Each number is 128 + 24 x the weight over its row's rms, rounded and kept within 0 to 255. Layers, rows and columns count from 0. Numbers have three digits each. The size before them is the row's rms in percent of the matrix's.

# layer 13 attention output (transposed), 448x448, rms 0.0525, rows 327-383, columns 320-383
104:148113116065120121144154144152152137117153144102123108149097128125155168120121144118138093087143131138109124110115127112114124134132120114089119129105086123149103126139132125121134128127089119
108:127098082129075130122159122144132094106157116148162156159109128092148171139110154116113115149108097115116122114120126131120182109130123129123161093141135090104153150092096102134159127142134123
099:159143168152122108099146134091124132140122107096126114132152115091145163115127115126124118141114127128141120124091136139103163120132117132160137119120157156132122152140153161107097141150127144
098:137135120163094111124121133122116113120083115156116105144157077236146120115139136158139147154133114119160149117126165128132090125158117127147100147107131141114130119128180129108133143127102086
098:113114113104163128139140066109141091116098126104165127141150142081135130111117149127101137153111120119136116124165087126129138058121145155128142122123145091118095110167131142131116109124164191
104:163102117093130105143110133151137120109153125148140135117119121147126142171093147188089136152141139138113124104087104119161103136106098123139120083149112117157130079106100086088117142126111104
096:136118095158087128142152116113108146155112114134116144135099138238135131114148092126164129136112104144129144116121071110153140155143094168104136108137175134125112105125123116132164128129163135
107:092179143138154118150156141107125130138106110119149130117149172184094147138166115159109154114093091094135101150114119136132158162170110138115145154178153094151118121133096148129155137107147167
096:167183102115102125155145085130105118124121083145105130147110115100116121184097140169113121111111106169133125130105093139130098083128167117147100186157124103104139151138143087120134136117087190
101:149155141137152108162139125190145129097111108120134109152174149104106158112085129109122138153131106136070115123124143146136127101166102154124165146138112131146148135143097163109092089134153138
098:119126150141156146148091095126157181098124146131168155137168151255128135096177120108105135099125107156122154110106099160137127127058142114125118156138153148110108094114101113157096123127153140
100:149140133169117134110138108107135125096119120126128142128113134200125133105167189169127137106148125144129098138113146089106123151145095145082102112123133130150098102170134149162126151158162134
102:099129119148118128128100135148095139127152158156128151117141158255114111127108099121161153133110150132131125125144119168149127149084122127100125101170157127057138127117138106137151099112132110
096:138079129093166118148170127111126129116155132152145107139119107157166148128137151149146160147120137112082134148131091110173142148159087124115120129121124125137136118115153169146146168094175128
095:184171134106081121129114140141137055129145107124138082112074112138132124126074154121138136121138138105136141103165095102130109128114182107154109126123098116165107163161136150145106124149135080
102:138093083122116151104128124119111139131153119160137133144114125152161109122147105128171131141142154127146109150147107151116141098171112147138095183115106095129147098146126074107116130156098116
105:131121160109128125126169147116169121109171178131114105113158110117129099144148099120164132130123143123136103159204121148139157151103136137109130170109132148135124135159108210134163145081103161
106:124164135118151130163117132091168152144156107150107153109135142174136134149184135071078113099125169079133117134135131117101092120131141114131127115132197130142101126121136153105135164168152160
101:130139118185116120104132059138141164127095137104125114098124124255155116097105116110135152146119160129162145128116152162087111176172103154076149138154181152135111137131160135162129126121142094
101:112138149133131137150130112149106165101092113124138146106148187085144131131146135133099168132116116141110093125165121136085103140164112171095133127138162118139136138179112134139090153160127138
098:157157135232143129140132154160081092101162100124153099142125108159148117111140126145100103076101114147127151127123140107112128116112152143105117108157106140116161147144127143148112116125117128
103:121139114129131158123093119160126080148128139113115136094098114108154134155133151153113103119158133141171098112155125087128118086105151139096182105107150098118106115133114180115099128169160182
099:177130185128121095154116095136144138111144104105126105113139150041161116144102162141132133092094160116125088130148114114139153097110124157163124110101134140108147128169135134115116122087155165
096:115138130105161137156157153145167096097143133158169142129136152105145163147148135091132112135105132136114102109133149108105128112112138138153113052143099166087081112089111119110116121153160114
102:147142116141149108184133151137102086115136165116156185116120113114111118110107137139126114134129162124132114142163112106111114066135152151138127161137125113113107110144136104102140143103106132
100:156123096103166108155113134101136153128154110145138157128109145117127107107167130102162124082103131115131115139169102114117142121148126147158092140141100086139156130115121094157089142155116128
102:131102134145146143121178148157109124130130170082139116103098098222141136143117117096112114127132107137107119086096124110126113117153117148089151116096138086149133107137131118159147165147146083
102:103120151126171117098147123119133115072106103121118136084067133175136126097122113138133148121112102062128093110138106102135123143140150094143080149128107110127158128144140126139149100101150151
104:138113130117130117136180112136114137137160178090132165103132121143122173115101149122131143111125127126093173153100100121110118105099127119102108149142105153135152119133133156157149138139111125
103:119171160124168126077122135171152184139072122094173115099189119055111138152140122152142151091084140124134123131125129118146141133182137129150144125128129145163149142145131155145128134140081097
105:110143128178109158122100130140163099097104136111138096182147116170137167078135138125121130130128116095118147111137163155155113116142134136115165123107097092143134139147148121107146106131095125
109:144122126164147128126150124114088121103154097119129140132089125255142120142133120138136124191163160123173137120083144089185158122062144113133119126123122129114133128144181130134120170143150126
099:095141094109133167121127142128109086136138161147107161158151145196140086127108117143123141109123100117181101117096159126099151143090133137140079134094124136150077083108132113123134156120110108
096:136153188176124113175098132122113147121103130148086103092166160189082112107062129133121133160146145089151139150169115136151118133142119100116146130145122137122063147131155145131149191123107089
098:147167128077143135152149140171136154149103118125088113174082163116137151141140112135116155090135108116132127132140098141079121138089149117121167087132176121145115128134134148170153125155121090
103:114114091046112117143124145133132127174153114104101133092147133054089126158141106127112151146131122138166056147104138148107153154132174110095092119142122145124113163094069169116091170138162121
105:130154153153131162138096110117137179089151099134130128128151124063129104136135154178106162083128126169092088113127129148109120114135144139106179138143077076141104115129159160107145151116163119
097:105102085118133189149115103092156104166136151141168101113115119139089100154150104162129120153132134137167143156130132121098146178114119118137167131136129127112133116147118125128104115142112097
099:140126159150159101134101150149113132149101119079118149120126160054143100138112140168144108151119096161159136115145123110111139062153103145163141129164150080134132156153144112112099131151182123
095:135143114114127119124155149088149146148134129127149142113113109097171127167147107162158104099092112115129152081127140088132129159145133133097115115140123140129140131115134106092104132115111121
100:104129135078131126122149139131119109169139127098138119129107119007106112129158166157116099112157101138126133156140102118101111143170146156105140114080142125099132136127123148121132164147112165
100:094086149121149113172193092134121137110123113119147149143160071140107063079138136095143122159113135147089140117143124146117100080145132108136117124087101094136157121135153144122129134141113166
104:125155132188170135108133185181187141140131059117124167139121141074141111111119140115148092105126110136142161114118131107113119135132139170121171095150143172094137132116152140098123119144132122
097:126140121201125160076111121117135170112109148118104168080122107238143115137133126093136140160142134151135101125120126143182145105103087139104092097145174130126096120171128114090163098108131155
109:152155153108130094131184116147158119130120136100160121112124094133153111133117136130143128101134167114171127093115130148154134130100135132131107104129151143080122118094133122135106135167145095
101:137111102126115112127115117171146146151125150100166150133144098183126121154150097164113110152123138113096164123125143130109153174104134124111082104069141114162116145122102114107162109179099133
093:118143128120171127128118138106116141143128144140123140124123183139126115139116121143121147139112195082097103157175109094125147143123132120143128101138085126057102104078174094121149153095107134
100:148172121090095083130119071108164100107150102125133104122133159156118145130152176150110135157121138130107147102152131119134106135149110120128136124128120139106121128145166120116101157158087198
106:110139148109160139123146109147100152155150174099144107131086146188123125170132115127140107118145114165143099128131140187136099165103123104113072122137178135137140102174122176134152119136141105
095:110129143116108122163100125118165158091134164197108139127139145194159143118152121100123103112117134154146131153135119125106092139131158162148116132142139080136144135081116104130165120096125137
095:134102128129153145101053127147133110158120077111083105112119114075140107142091109165155113152138161092124132157163150095166098138119141101121108128117105142127104114107140106117088146099089106
101:137114112168172116138126108178110134099131152107101120137144089248129088139157145140134160114142111119134123143143109100135126102129121128141143139149160121127104115153129127132150131114070130
095:157124153102139126112089107074124160149130122172137174124110098184085133130159126119098139125106132157203167123062126164097133119128136132149099106105127129108130127145163136125100152158161081
098:127157097071138111131157125168123135159122104104164113119160111046158119172103128124127157188140116196142136152140156131125116176116127148112107111151110151146143118096099136121119134137135193
104:125111155120111110137113173141096138137183156113122097144102146085133146137143118110139151108138121141093121126105142067116105173118146126110121128115144146126070182113141128127112151128129087
097:113182153152124171106140121145154149122151112130095121112173151194105141123133103100152120102122135111115122109162141112120144168135124136133142128133087116131114135119132139133140131114186164
099:167127142141125108121155148126132118137144140185107107096108133053116137144105148117123135116142097127132130078112096106103087082164126150154085161124120118129146172152123111138140093136112116
# layer 13 attention value, 448x448, rms 0.0562, rows 328-383, columns 320-383
128:123143102109109144205095139150140149123085130145112109106138121106130158109107117135137213116142125119136130132126144135126126175152085132145092091110147108157141120117137116158112141145095151
122:141094102157153128089156106106162119139133118100110136159122118148110167145117117143112107182137101115133130136136131156195111129105161090141138146153113149093135136119133148122104146176124147
106:126113127097113125126112133120143153043150107127146152108144133156123090099140140152121131109102115115117144148124083131122135131178168141097180142162099122147103144151155169119118099114105104
121:132154086104148138152129106152111127117121121128133127089125129108132093074151127113129139144171201144134115120093151107140147125140134139151100135104130102141122101135082166149100147120130173
122:114166130073158119161133115103117124104099114145147143100115144128129147113162153115118138120121186115138150110136122112142148148129117144112121114101102145162156145121122152133102137119117141
117:121130110168145133141121138081135104158136123133126135152122108131101146120134116100120167127137070114130128129128115107130130120153104139148180151218139140128149175130133127139070153130145112
111:149119120170132102081129120116114128144144120124124131142131120119131113126159114108130140078168164122089095120109140127151121113134140131139133072168126132130120159173124145130097150165097111
110:137141128131094120163081198127156148154125146172122125128114133126174077140145110116118074090133123142121141115136102130158105126115177145149188148118125116140196082180146116108182075135132136
116:134099146105178134109158110155105129065140116121164125126155103138148111124174121099115131142138199147108139110115116139140138115129134116134152094113145108152126107121093156142145090125135138
107:129188088153146117117132089157149149067114123151127139141158114148103116094119095118169196124130114148123117124151108132113140121094128138137153135189153066127111141127127150134106160141125141
122:130173082140137143164124143162121132102156144132152130115124122132123108108146115113142160098156169140127165097116141111155162138132108175151158128141146088144118120139098140155116143146123175
109:119121118185143126127131107130136107139105131147145103128141114157101133104102116155173195143093104137126135141174084113123150180125158148131176105227130183143099129106145115133089132143162118
114:115140127091170141166140130150098122101097162118152067116133137125155126103157120105128156093149173127104126097114150118120140150167092134141123094075160102171140110138138140167133109120148162
110:136134150108084125125134115124109127105117146062106085121086127134130150163162161119134140132128136110127154112163105124096101103134143113110139118134115124138126083130148132126172057160128130
108:084102106127133123155107140128164082120107148187127123134145130119111113112111086141131149113108144139118120156102061146117154147126117156116135191143133118127117143127117156130122145113139132
119:117124146098184164117112132150105121113149151129138131085115121112130131110157180092102151115126158096094111112104119154098120110137113128105089077101125126163109111140095092154134109126135116
114:139139133130123085174123111156132119158107171115115099127121147118136186157132138131152116166089119130137113123132191119112139135131124115148106115129096090082115115076141074096149146093138178
110:129144098213149146117146092159121121108103128079114098148145107155108101114107119144161167164126121176136125118173135131129143141126139121102161126187110124105109146116145191137102118146128147
116:152117133116194155123148113153119116099148152073135158139093153132110120093145131120097190147157165108133135122131187120123147116129120127088144124120144137120108133128107134121127211140122154
119:123090119180139115115160137129109134114121132096167123180128127162110134135130138146126156168120121136112148131182117134160120147143152118070164146194118147165136124174124091138102093123158132
117:131180163143123157115136135145127124180196166110126135060106109137125103145136138097159080105155147099135126117115156119148105105123138110147103114119127110138101174117090129149137150110139110
131:126127117122156101099145145155100155104142107132158134120135146121142090071153150116127110118136199144124147118136139113120129078133155170140158122145135070148118120139115135128132115138158172
110:121151113104197130134091134160135150075116075162151111182133132147135111117131101133172115186114128136118104137150139117161121130103069137137107105115172137115131132082163120136121102109173115
113:108164128138125119162137134141138116160140126158159169087130119108133117079155153092137152118129134148143148125124128095132161128138127158141119137209146057149117099093102092149122172121132137
114:135103146165102097144144138115093140122134128124077141154143123129138139123127096145156150131133071143109110108096199149119111152151131133125116159148149138076130149109150147126175175114078133
117:114169130119101132147125068170137135140119180077124071126128124114170111156150144102122138122115154120116121105103173112161120099111126077126101114122121050099101083162116108164104130088156137
103:125093118107183126083169128111114131086125124142129135131135128142119079130156114129140103147134148122135136135163099169147139136112117148125131131126138114139108103107103178111132107153131116
107:120174114154135135111150137118119150132117128085160104145169117140137161132146129094104170112141105141127154105134119114175123167146117133132163104123126144087142138109156154146134146141155170
111:141121137132164130085128091144122131094124112074102070167126144135148121182145149159110146127122102143117144121133118165124142151123116120095149122081132163093143140140132123097140122157149150
116:151149130175103139127151103139111137107143077092127113143118075134133119116135145132151167123140129138109149130165058114119137102135145139126164125120141094127145100127117064151111106161130183
112:113149158149136150145129149136123096129166107110151119127103107129136106054133121126174076160096127120136131113119128075122129086099132166108118164154138086124109108075133133127107107121121094
123:109139102108151165107094134147154112135124110171145185144110146112147096071129107169111136106108112130147141136130085115127166111101088170102122132101140149131108130126118136124138134092121088
111:141138120153101107093103083137153150068151133140139153132145144131149090079131109096106146134112135127133144144123206142125140090113107115123122116146086044103067114132127134136139139090084132
118:118165121137130150146147111159141140184119164072109100184121161104091164148102108104131165085121051119117104138126157130132143114121090097132138103138134152143140115134139120128100149114124122
123:145104135089124109143114141117122133130127150137080115118117140139117165166096139145114101151128071117151094123076143143124126178130131101121112128067124177084129144095143132105141160129107080
113:138166144167154111137158168137105155157150105153148166125107130132134087094118129114111160093159145175154162110111155089124119128142114145176164117050143105146154143172107117153150118135117169
116:127088156157155175103105150106131079170133138132103160128159101135109120142128143144131118121145128104105105183120119102117104130127137129112139126184125167113114157135148170107131113126100075
126:133137117164076161057140125133147139170162105148099168087134129116108129131111129117098041114142124130119094134124161140122096050107134121144145116165126143136131156144126120142147096146177115
111:104115113165119124079119175116145111159176106128119162147104130130110181113087147147106104104130072123120107162157139119101101125124129148131153155166138152089141140131159100081126128128132124
117:126105154092111117141107130155153146188163179126147146087110147112151118143190123107141063085124117095126124077080133144118088107144132108105120122125100104122117080157089102166159132076114127
122:111109118114155141076190091134134133095077096101116136120158116150132119141138141131169100207145187150156140122131091139117135116101142117116124136116129137103113100077141151106131062132148168
115:121129121160115141109132134123101141187179120138126175112139147113141133117095131137093117120118097171141156102110141106131143073163124163118107110089125149140135108124122090120124139107110160
115:146151101185139124140127145104143121105126120136107159108139093148107133118085119143133149156102085125138125141148164111140134115105146119135165121178135132137123142148126081124095138111156115
121:135160113107090159127133113118111123113128092120107075126114142127163142161093115158148091201067131130150128140129170140126121123083148099139108124078140108090143094091157178097164097103168114
126:127128123104110170139111154088137109146135112166111138094122102132125137183116118113163109094103099103130102143099128128118095151145132102129137148147133125120137138143135168108118096110059093
122:111151122114197114160081148154155145131118121170155141141128143116142114089124142129130208092157180118141132121129137119110150131131090160108093134119141102143096101126137122133126157096132145
126:146135142100069114152116115121135097085140121149132113074124124125144118102136147126144085128129195128148131125132104117138112097120152149158102156141101103097137125112103174121166112137088148
111:139122120092112133148136096130143103096119156069103082126121146147127158135098109156111158117072071122139115142132158135101132160125123106087114096077122141115111152123114122153089114094152137
110:125136078138195109116127134153140151070127118182158153148158138129114091115110159115103169109117163127128119146162112119151131121117141156130185114200134077146132127150138118123138115140211145
115:112131153122100126127115117129147081161105116141113104138127102128147131155112132120149069098113154112144122168137095136115116113116146114116125156169120116105108115133145158139135101136120091
098:105174124134104139080108078143140132138117101118163141147115135130151066076166132135144161110144133120151153124158133127107171059123111150093107133131111084189112099179102189142102128140117142
109:129092146155044082146153149111107127080146165129130110136132125146114180156127130127111121116091087149107113110123146175142102136122184101162165125131139148104124164180139123124144127139120096
121:141121144125170158095141118132116115159149118117079141097125121115096109154120147113138074146141122098130098116100125143149082136103110086127142141105136164077148153127138150105157119154091102
117:125130127107137137142097138138141106125165143111141113134115139106146126137114146148089145086094122112131130129151070100097124143101125152093109133094140151122113122128142130099121119121145134
116:133137115187090094078105131099107157090119123166117144123116109158169069098146122106142073125117111147126120101116160124142123102102164109100167119141104087113156116140126122130152119133103164
108:104089126109120118091140123146115158134123149062166149111166148118163133125152140132156083143155169124105158118126113153150148125172129124131128088076090105146100117158121104147126139112127148
# layer 13 attention query, 448x448, rms 0.0558, rows 384-434, columns 320-383
091:149138145130171140100127088103128098168133123147145101095122116092111179125109125141093158163114124118146127150111101109134145111153101088117136174138117135144117129151138135145109103126114109
084:145147120151161105143115132087103100100130140130132081111162090159092099105105149153108128136126135110156134131115120142132079131127123117112138178114136062123121130158113162085089150109137109
087:148089097095104124116086159102117095118102094116123160100142134134148118189122123123134112125159169111136126136132074153099094182154151171104149110122110121121134132165133115154145132105127165
087:118138121140114148165114106163126123097105144117088138153135141141140090170114132128130150110128133070124112155147171137095083162112135126105126120091187201125160100121125122118155164114082118
088:159116129126171123095118086112144101166144122153187108133132113112104117093126134101071120107185162135123140122113047137146151132144114134167127160147093134094148145127107152101113094158139137
090:130097101105105104142095167137113114089087078116121122136125159105120111122132138144128118143152122165140155149136108157103044142144145136141126109090128128134124162135129076141123137125116158
087:128122110104129126131088132109135123150135117133143133142096137107121084106117104100148170129127147145129155098105082171131122133151158152124110138164110129115163142150103120136128114131103137
094:132112107076094108154126175120087107140072085118118126115133141107136131154122107139157134178103125143149132155161108141116066122120135151120132100133118111129139161133129089135103114115140167
092:125148119135100161124108123138111131104128091139154121154127109136123143119146088122137133122077147117110139106100154178116157155079153089114116108141155136166178129145127153163159151169134142
082:124117120128136102152124102108129169127132136096120134177131085157128098132139123126125108125141141122119142115144167109114120119148123088125118162072122144102135118126140105157110106111127150
087:163132128147096120132131158125099149134133090087096125142140108137115133118111127123159117152116154127161115128184136160101076143121130106138115094104138137142124125146105126145086129120128135
093:135168163136171120099164090151128156105153169137099127113137107154114136107113165124109103083157127106098099112148151122141162125114102120129112131118133125117115099120128157116119132118140091
095:130133155127170107096159123149118138111134123131106149112181123139102122132127177117105071095166143109108113139152129161113125110125118144155123119144143116117092124159145186100082132076153102
085:118113126140181107151141078127103120145133153175150143131135141123145141119118169130120093115148144080125109114097123106146150120106107137146136138147113112119093087103156163065138111123104111
088:129097131146142107166104123086152114149117096141113139098138171118158114135124145147088134150122151120155141152072127114114125140132155167131118117151092148115098114150125107086172117139163119
091:146103119137079133109135119100135116145113085134121109136097162091136163142108085122130141149066142120113122148075126137137154097101172145112131113135120116170152148140134099128138105165119154
090:088103120106121138117094110125119140157121090095140142143179147131142099148167153148118072154147123166125153089176158107134110078153089126111108116098142153095145160110126113128142148107148158
092:112093175101116115106126123070119149141122132108087131104176124128097140111124145142112130145121128097151140149128120118137100095140137127132142128113115142127083107129146100122148098100137154
087:084154154136176124105085101084146128161121116159142143113106142146141093123170166120131129123171148142149132112141136141147099149135139104108160129138117138116054095156112145134128153135122138
100:138139140141113120154137092118115124161101061138119110153148156086149151108128138125133130162110131111119158161164166130144110105105119187127147151106125143145160130164139123095095112141099146
105:135128105128104117122108066106110150134143128113124159125137137129157099113121146135121140122128153143125171103085106153117147064099099154116133151117136102091103097124138128108187125170142132
087:159123110102126151134144140087132159083093090119150103118142067134183097135110121112142143157106149147145129100131125113178093117125086098101091130137152110109188092103117084137154075163114169
101:139125086157138120172090161130143082154132134119112112140109108121132109158113114083126115148150180106134100159100113125164120145137147091187172133141126142075134143081118080077138095136153157
107:095152125130150128097145135105113109072133147147107090148126141115136102089129116152104144099112124158160137122127129132135115145097140100168075136125134159118146149154081108168103148119117057
104:126109118141123134127132106092140141129144145157105111106158184076138152133115116190058100113135137128130124182107142156122151131165118121134125162098126158123138117148153194088139131138100078
105:151144127145115114125128152153138145152110101073174140095166104093095160141114128103129096079115109127107130141145089151121107116104112165100114134095106155147150116149137155120128109154123146
097:153112096101101114163112163126110142124156118103142117201157086145138122136133137156148123155137105134125148107141154100100082129160094100077110104116114093142113167112162127069134120132085137
103:126077129142136122147156173097136116146155108071075131134107157140099115125077132129095094154123104156152128169133119087136100146108106131101138129128106145136109112104121124127148148141140138
104:176085112090145122107140125105109105138116104066114125098120146116103084130130152121142119134150123135134135185181162089074106127163082150098121123127151156134185113144163095148098157133144153
100:170118108163159169090189122144161138099155143114130115133090119125143163134156126098095120112120096135118141129164114093077107136105105118097146129153131114134138121144122105163142062146129108
098:130116109159129121141116111155154107133141167147060080134078143139113154174126146128169120148137144196112142151156165122150126125161119118148085074131162131135107114091138122145165117134103138
095:118146142083156109110093155215116173123157136115106150110110140164089127083139137093149123092164103126135121136130114055073148101171082162100102142116127117132128146122110087109126127098112154
100:125094149130133141147157125116144181120083100112106112092196142142130112120128135150146122111172153143120142182154095106127150127134102139150107129137132137116160130121120095114140097161107101
098:083148168090155082135100155105117098135146164159073152144130135124142131166144139125103115139161124092119108154081101141112092154111126123130121148127113100076113185141143126123159132121127117
102:139127130162146155161123117146153129109096157129087133079150131110187136138154108165128133114130095126156141139113103129095115165101133132095157151139152138094131107132103146145126122170139164
105:139133129167113112139111152151102120148111120124122162147143100118153105116154138100139114095136129145177137119091139113135099132085185173075159134149114120106114149122159083104107133128145132
099:141097113104150152136130115126201144112133120117115127145103158148118146127101157132125125129138092159106122135140135139104156158118114093150082172151133146102151139138119132098148110164112138
099:146091105140124147161139112094088143121116094147138185115141107167111103125082140107188111131059152135101091134147124154124112114134140121125124165118153106145124141120079120093126074134117130
100:157125129136145133143109097126152144135162147132135129117096121138123145108154159129129105111119114074181146081089085115129155113132139090114154148107088098135117129126105161125116115152111108
099:144141096172144118130157125123120138143148114120111144090135186119110080089089150138125153119093173148120094204087160148118121136151190152166094137139144142141150157141077159110111119121073112
097:106119160120159148138118120118112132098101167085116115120131134130122117098168113157146169130114131137139123130133146157149130169150127149114092134124098136134149115150115151134117134110150112
101:111124083163161103097105126119111114126156081191149166112124160159117129162130171077131080137085138117112132108124126142129168114084131108124155160129121096111126167137166157122152135094128122
098:137157110107131147132119139105148110134126132138135114137113145099133163146139132168091146146096110123115097188182114122122116131163111124131086147153118126114124110107101089126119145145138154
103:130113137155146095106141120093151121123159153133158077117156119115091074125108103153120125164137150130155081081135137107177159140084131096108192144141124126143131139120131161134128148136138105
100:182132163145124123145075155112133092124119175139129137129085113192123125146140124151127147122137136131116147111113185126151079131168124132122130157122144094100162119139157180144139128131098126
100:122116159161154172138128155169133118136125120105120088126156115079131141119101123133122151112124142132158123124152092138098131104110139081097131166116095152125089145135111119128106134177129155
094:122187158093121131112086104095144135116112130169110147118178142120092149128129080126117112107107136123121156096187131134107129083131080157134121124118155138093152116150172131112099150127143145
098:113166131094144106116138116147141133081124159123133114112139101166179088120138129146071145086097133122129126131127115120088092105123063113092095128113125096128158138192151140162112108126112156
093:139115127099122087105116152116107164126155135105143128116183113169174145108114111162134119101117141095107106108123126119131105105112162130070115116125087117146143099118145130122133091095126102
105:170135126141164112124124103122076149112134094121110133150161133106135138111145154179140146116142113165140106136141125142110116137148108115111107128116154100079150147129118124114098113091167147
102:124128196109103114108138138142102124114115149133132150111120104181137123083120135128122111123119081154164127073111136121135109132131137115113139136117117146151152111158121108121132119135165134
# layer 13 attention key, 448x448, rms 0.0515, rows 384-433, columns 320-383
086:137089119169151126112140140103095147150098128126160117103162133056105118125103129140134157158110118112165143127118120112133128161124134129156149127134109149130107117172115095132110125113148096
083:087178127101155150080153093154116157148150135073145104134122091101141110119153102145125155120088092162140177138138142128124131102130098126140117117140140099143157147199123122128116118103124147
082:154114135093158110072146095144141125132143172089108128096130133141099142088167101132123108131110091085111148134142114126115127140144088150186158135118151183119114107113118147123130107139114096
087:140108125105138122144139147142132172119125146153086078111113132131125127145082173155141094101152185138131132114136171129141101126113127112132116152134127175137138119094101119147148077121150148
086:152114145166135141147170121175116151130152109113108184119127145191100122120144141116102155113095093119128143105129084126107143131150113133144133106139111126105113131113127142111137133104119126
084:110104164087148154109156148127133100120136103127101099103117142107166134104119136139100085137094132100114128134125109119134123139107120105078134168116149180122173116125111102136155117138141126
087:139127140158122144148151173157081120124163130113109128102138127128136137125122120145108133165103145131124125135150100092145116116114125113139105141138139168141112109125142116102130140131116135
088:139115132083143136173105122090171135170110102161125095115119127088177154148104125125159107128151186128137116151107174137126136154090130132142136179108123164169158123109104147122134110123134102
085:126137112127087111171126123124162135088119169169147142140084165135182169124121092116096161144148137156130155141133118189148104139131138195122125111135127120104138111107116164139095113125118165
091:127113114150160164099123141179159144086155164128102192156120125164105117090097135123140132124111092108121126136115119154140141103122120144154142104123146132154104112143156154128136114137149143
082:149155096139160183124128105117101116096141170149123197148132131138112137099124123117138175104123087127132162117087121151140152118137135171092152078109116115110105100082145170164112136123138153
092:119104128195121134118137124145078117077156161106124159143183105160101135109138124138153145123119080113118148093107097146132095133167128112171117063174154115105119131136163096121140152154106138
084:097119150124137132086089119113100078114135169120122123126139102127111113146140110166160108129126117139118130100121092157130080133150148099164117092172178104110106139159143122149164125162108148
082:143114139136123056104093142120102113114117133108115092144145111119140193149122130113113139149131118095115116124126149116138087089149116116126121120136154121115134154113140108116111143173059125
091:148111117092131116154120148111164116167100088171151053071102134097167089152126130120087130159151192150135158152158147139179142135143156131125130167115115159148142094127102138159121098139128123
079:167122079141117125144131134154179143129181100137140139143114161139120107092143157128076135144133131156139138134118125102140160116102127152109130145097076148149126124103107131136115114115180149
102:163104147128129073108065155095128096165123136086102087145123085089149139157142129147142101137124135119099082095107154129162070140167112090124094137083163093137118154155127120114109143131137102
110:113129150120113114130115142123149111133181100123128120116123134135127155110148158132157144123128123144133124109156192149143096143124137117125149141164133132109114165120118075130145123139134142
117:114125131115172151109116166128174128129125146121167078114084106106149124145153089097087153165154167150124124112098124131159148135137112122115126133135147165119127130151113149124164116130161096
096:140100127134049082125115097063129107128123067147142117140130170121131153159113168109133141152136105113145188149144136140147093140117125138127180122128113190161133101083145095091113116109136157
101:135120117148125134138121118117126126102098146173078102120115175172107150128111181125132133163180115126168185117083135141129176145107112154139144150162126150082095123110132134119210157120115124
115:133157113154120131117155106082128145101159080108123091128170130089169161092129161104164161155150084164142138134132162133106103130120113119105110138146148122088120094170127133136159181113181152
118:149137081112117068116130159170164119104137106073122136154106129149116134102110120093117125093170122100066077157140136125163130124146143160122163124095115157090139137132128128077128124130147173
110:079111103119127148157147146111133138148129148100119126092116136130147100171134146165112092125121127130155153140133107116137127123089125115135062133110166116117156169159088094131096100137131073
111:127115094121123106105114124113167145146116130109105123153137166165124115098107124227076138118146121152125125148110115136145177107169119133155126141158125114149146109145165130113142124124127084
105:162138145133085125142128132131141147097112119132139147144140114153077132096105138120147134155128113138138126170147138130100104150116120150103143146147095117122128119103155142119163145144146135
122:150133109123119099106103180134101133142117121131161129155179056096146136091142119185189159129144121138091124128145143137106080138181123101107139152118123136147103161143175156114114128102140127
127:143090117120147128121121182086089093100119115163069092102097141147081110097053174142097145089113151152127133131133114146126121123117140128098143141129108082153130128163122118131139132123140140
122:165119109135133110105127137096123113127126096134119103113138132156100117118138149130147137127126114150142111171187094142086104129153124148109128126146125084173127095132195139129075150094117160
125:137117104118127186135158120167170149119111140153141129139092137117122092114166081082107139137118136167123148129153107105098117147076109118106161172128123106144136132145107143149135148136116113
118:157088103113106145142126133160154095149104142136070127097093151105087124100114168132143113138158110216135149135135115131145133125140114145130129123129147132137117117153164113128189124120103130
137:127146156142114104109104137177067110122139118128089083137111150087109143140120132076148136156129136107126098109127142082073145111180136124108086089146112127139098127118100114144116129100139161
104:130106109125141098123149117119161154114163098095103161138156140127120145101144118120167115118169096156131154157162131128101144132124104150130104123178121095127132108148131120151122143118144129
113:096138175121158086109122138076114123080161136083095142131129132140158121110157090137086109114121128076120114124054114125090072105115134140117102117141132126088120151128151103130140077111134147
113:140126105127125172154108127110159123156117149097100146143146146130168104121138096173111146134131151118153145121128120132105112140068111122109148181124131161101159113123045136170130139138160154
110:129131129127098113126100159113099127088109112151120125131105112144149142140139146104124128140130153158196129121096123133128114145054142164083169127129114180120099152077156113110126134138135127
113:152142115133150146140124132116229160164125101115089114135096156123121146129125127124143133130128140149081109122147136094121140097102110123120045117111115124118113162146104155119111137130134126
114:095123108087116153136131099106077123111150143121135138147150108097120152136114125129160112121072115116089070089160139141150125135109124121133112096109159153131121132118060145112144119155108111
114:139115149139107133125116105104169133133118121127122115152087124128116120173122098104132144146121134054187181120085152120124170115108128157116108129153076171097122103146089126127120116120112117
119:144156074129137113131148105128124121107100127160110128115118176123099149195114113139127104141112139168145102175094095157098130129178121178141089128099123112128155137092093139094138146129076124
122:118110177155139158148124111075090146137160121157108096118132133110122120139118122151154136138087139122135108111118099141123103137167138135110087132128059119118126126144104122117114112142143109
113:079142075109137112105105120130121132116104094098112098138127180100161169117087135049122127138091111133099129109117155132115157136094152135144136111144170149127138168163179118126163116116146128
120:128144112146122147107124141085131112146106133093137110120105158101136112129157118194127145149107169098136040172178133134123112097182121121140111097103101116132134118156098142134110164135134139
123:135138131132152071133158141112172154143134152096152137126197133156111107124127113157150135089144129100179074112129115115211136127064135125107195158132119108136137135125101175103108131121125117
116:156107195100129148150115139094141138058124146136150132106107090105114112122121106171111135158145170148101164133141106148152064142191133131133143110110139156132126104150167126131151098118111128
117:155166186123138167122146149169131124128090126145121160152158114167152119145133120153148103138104143125145129099149118140069121146096138112123131155124097112138157170130089106107109151140134169
124:140137167136130123136113070095121113091132138121081103140177142117110140105141162153145153142129117107111138100171145117127105145120136097134127114113147110105140111103194120120098146136176160
105:124125125136124132110164118147141115125146129113130096113163109074184134122144117147106123145091107128135123116114110126098084133123137104138076128132155130150121124121143119152110117110141165
124:130140150146119055100141150150110164128131127123161135147170090075163154100138120175162148130140110113093097119144119150144104146107175120124118090161089124130104111120141123125121142117159110
120:157142124144121085146126100131087146131077122195131143141152135135139111174138121198128129139150153175100088138152113111141118130153171100137126147136156151123163155134143164091107112115130140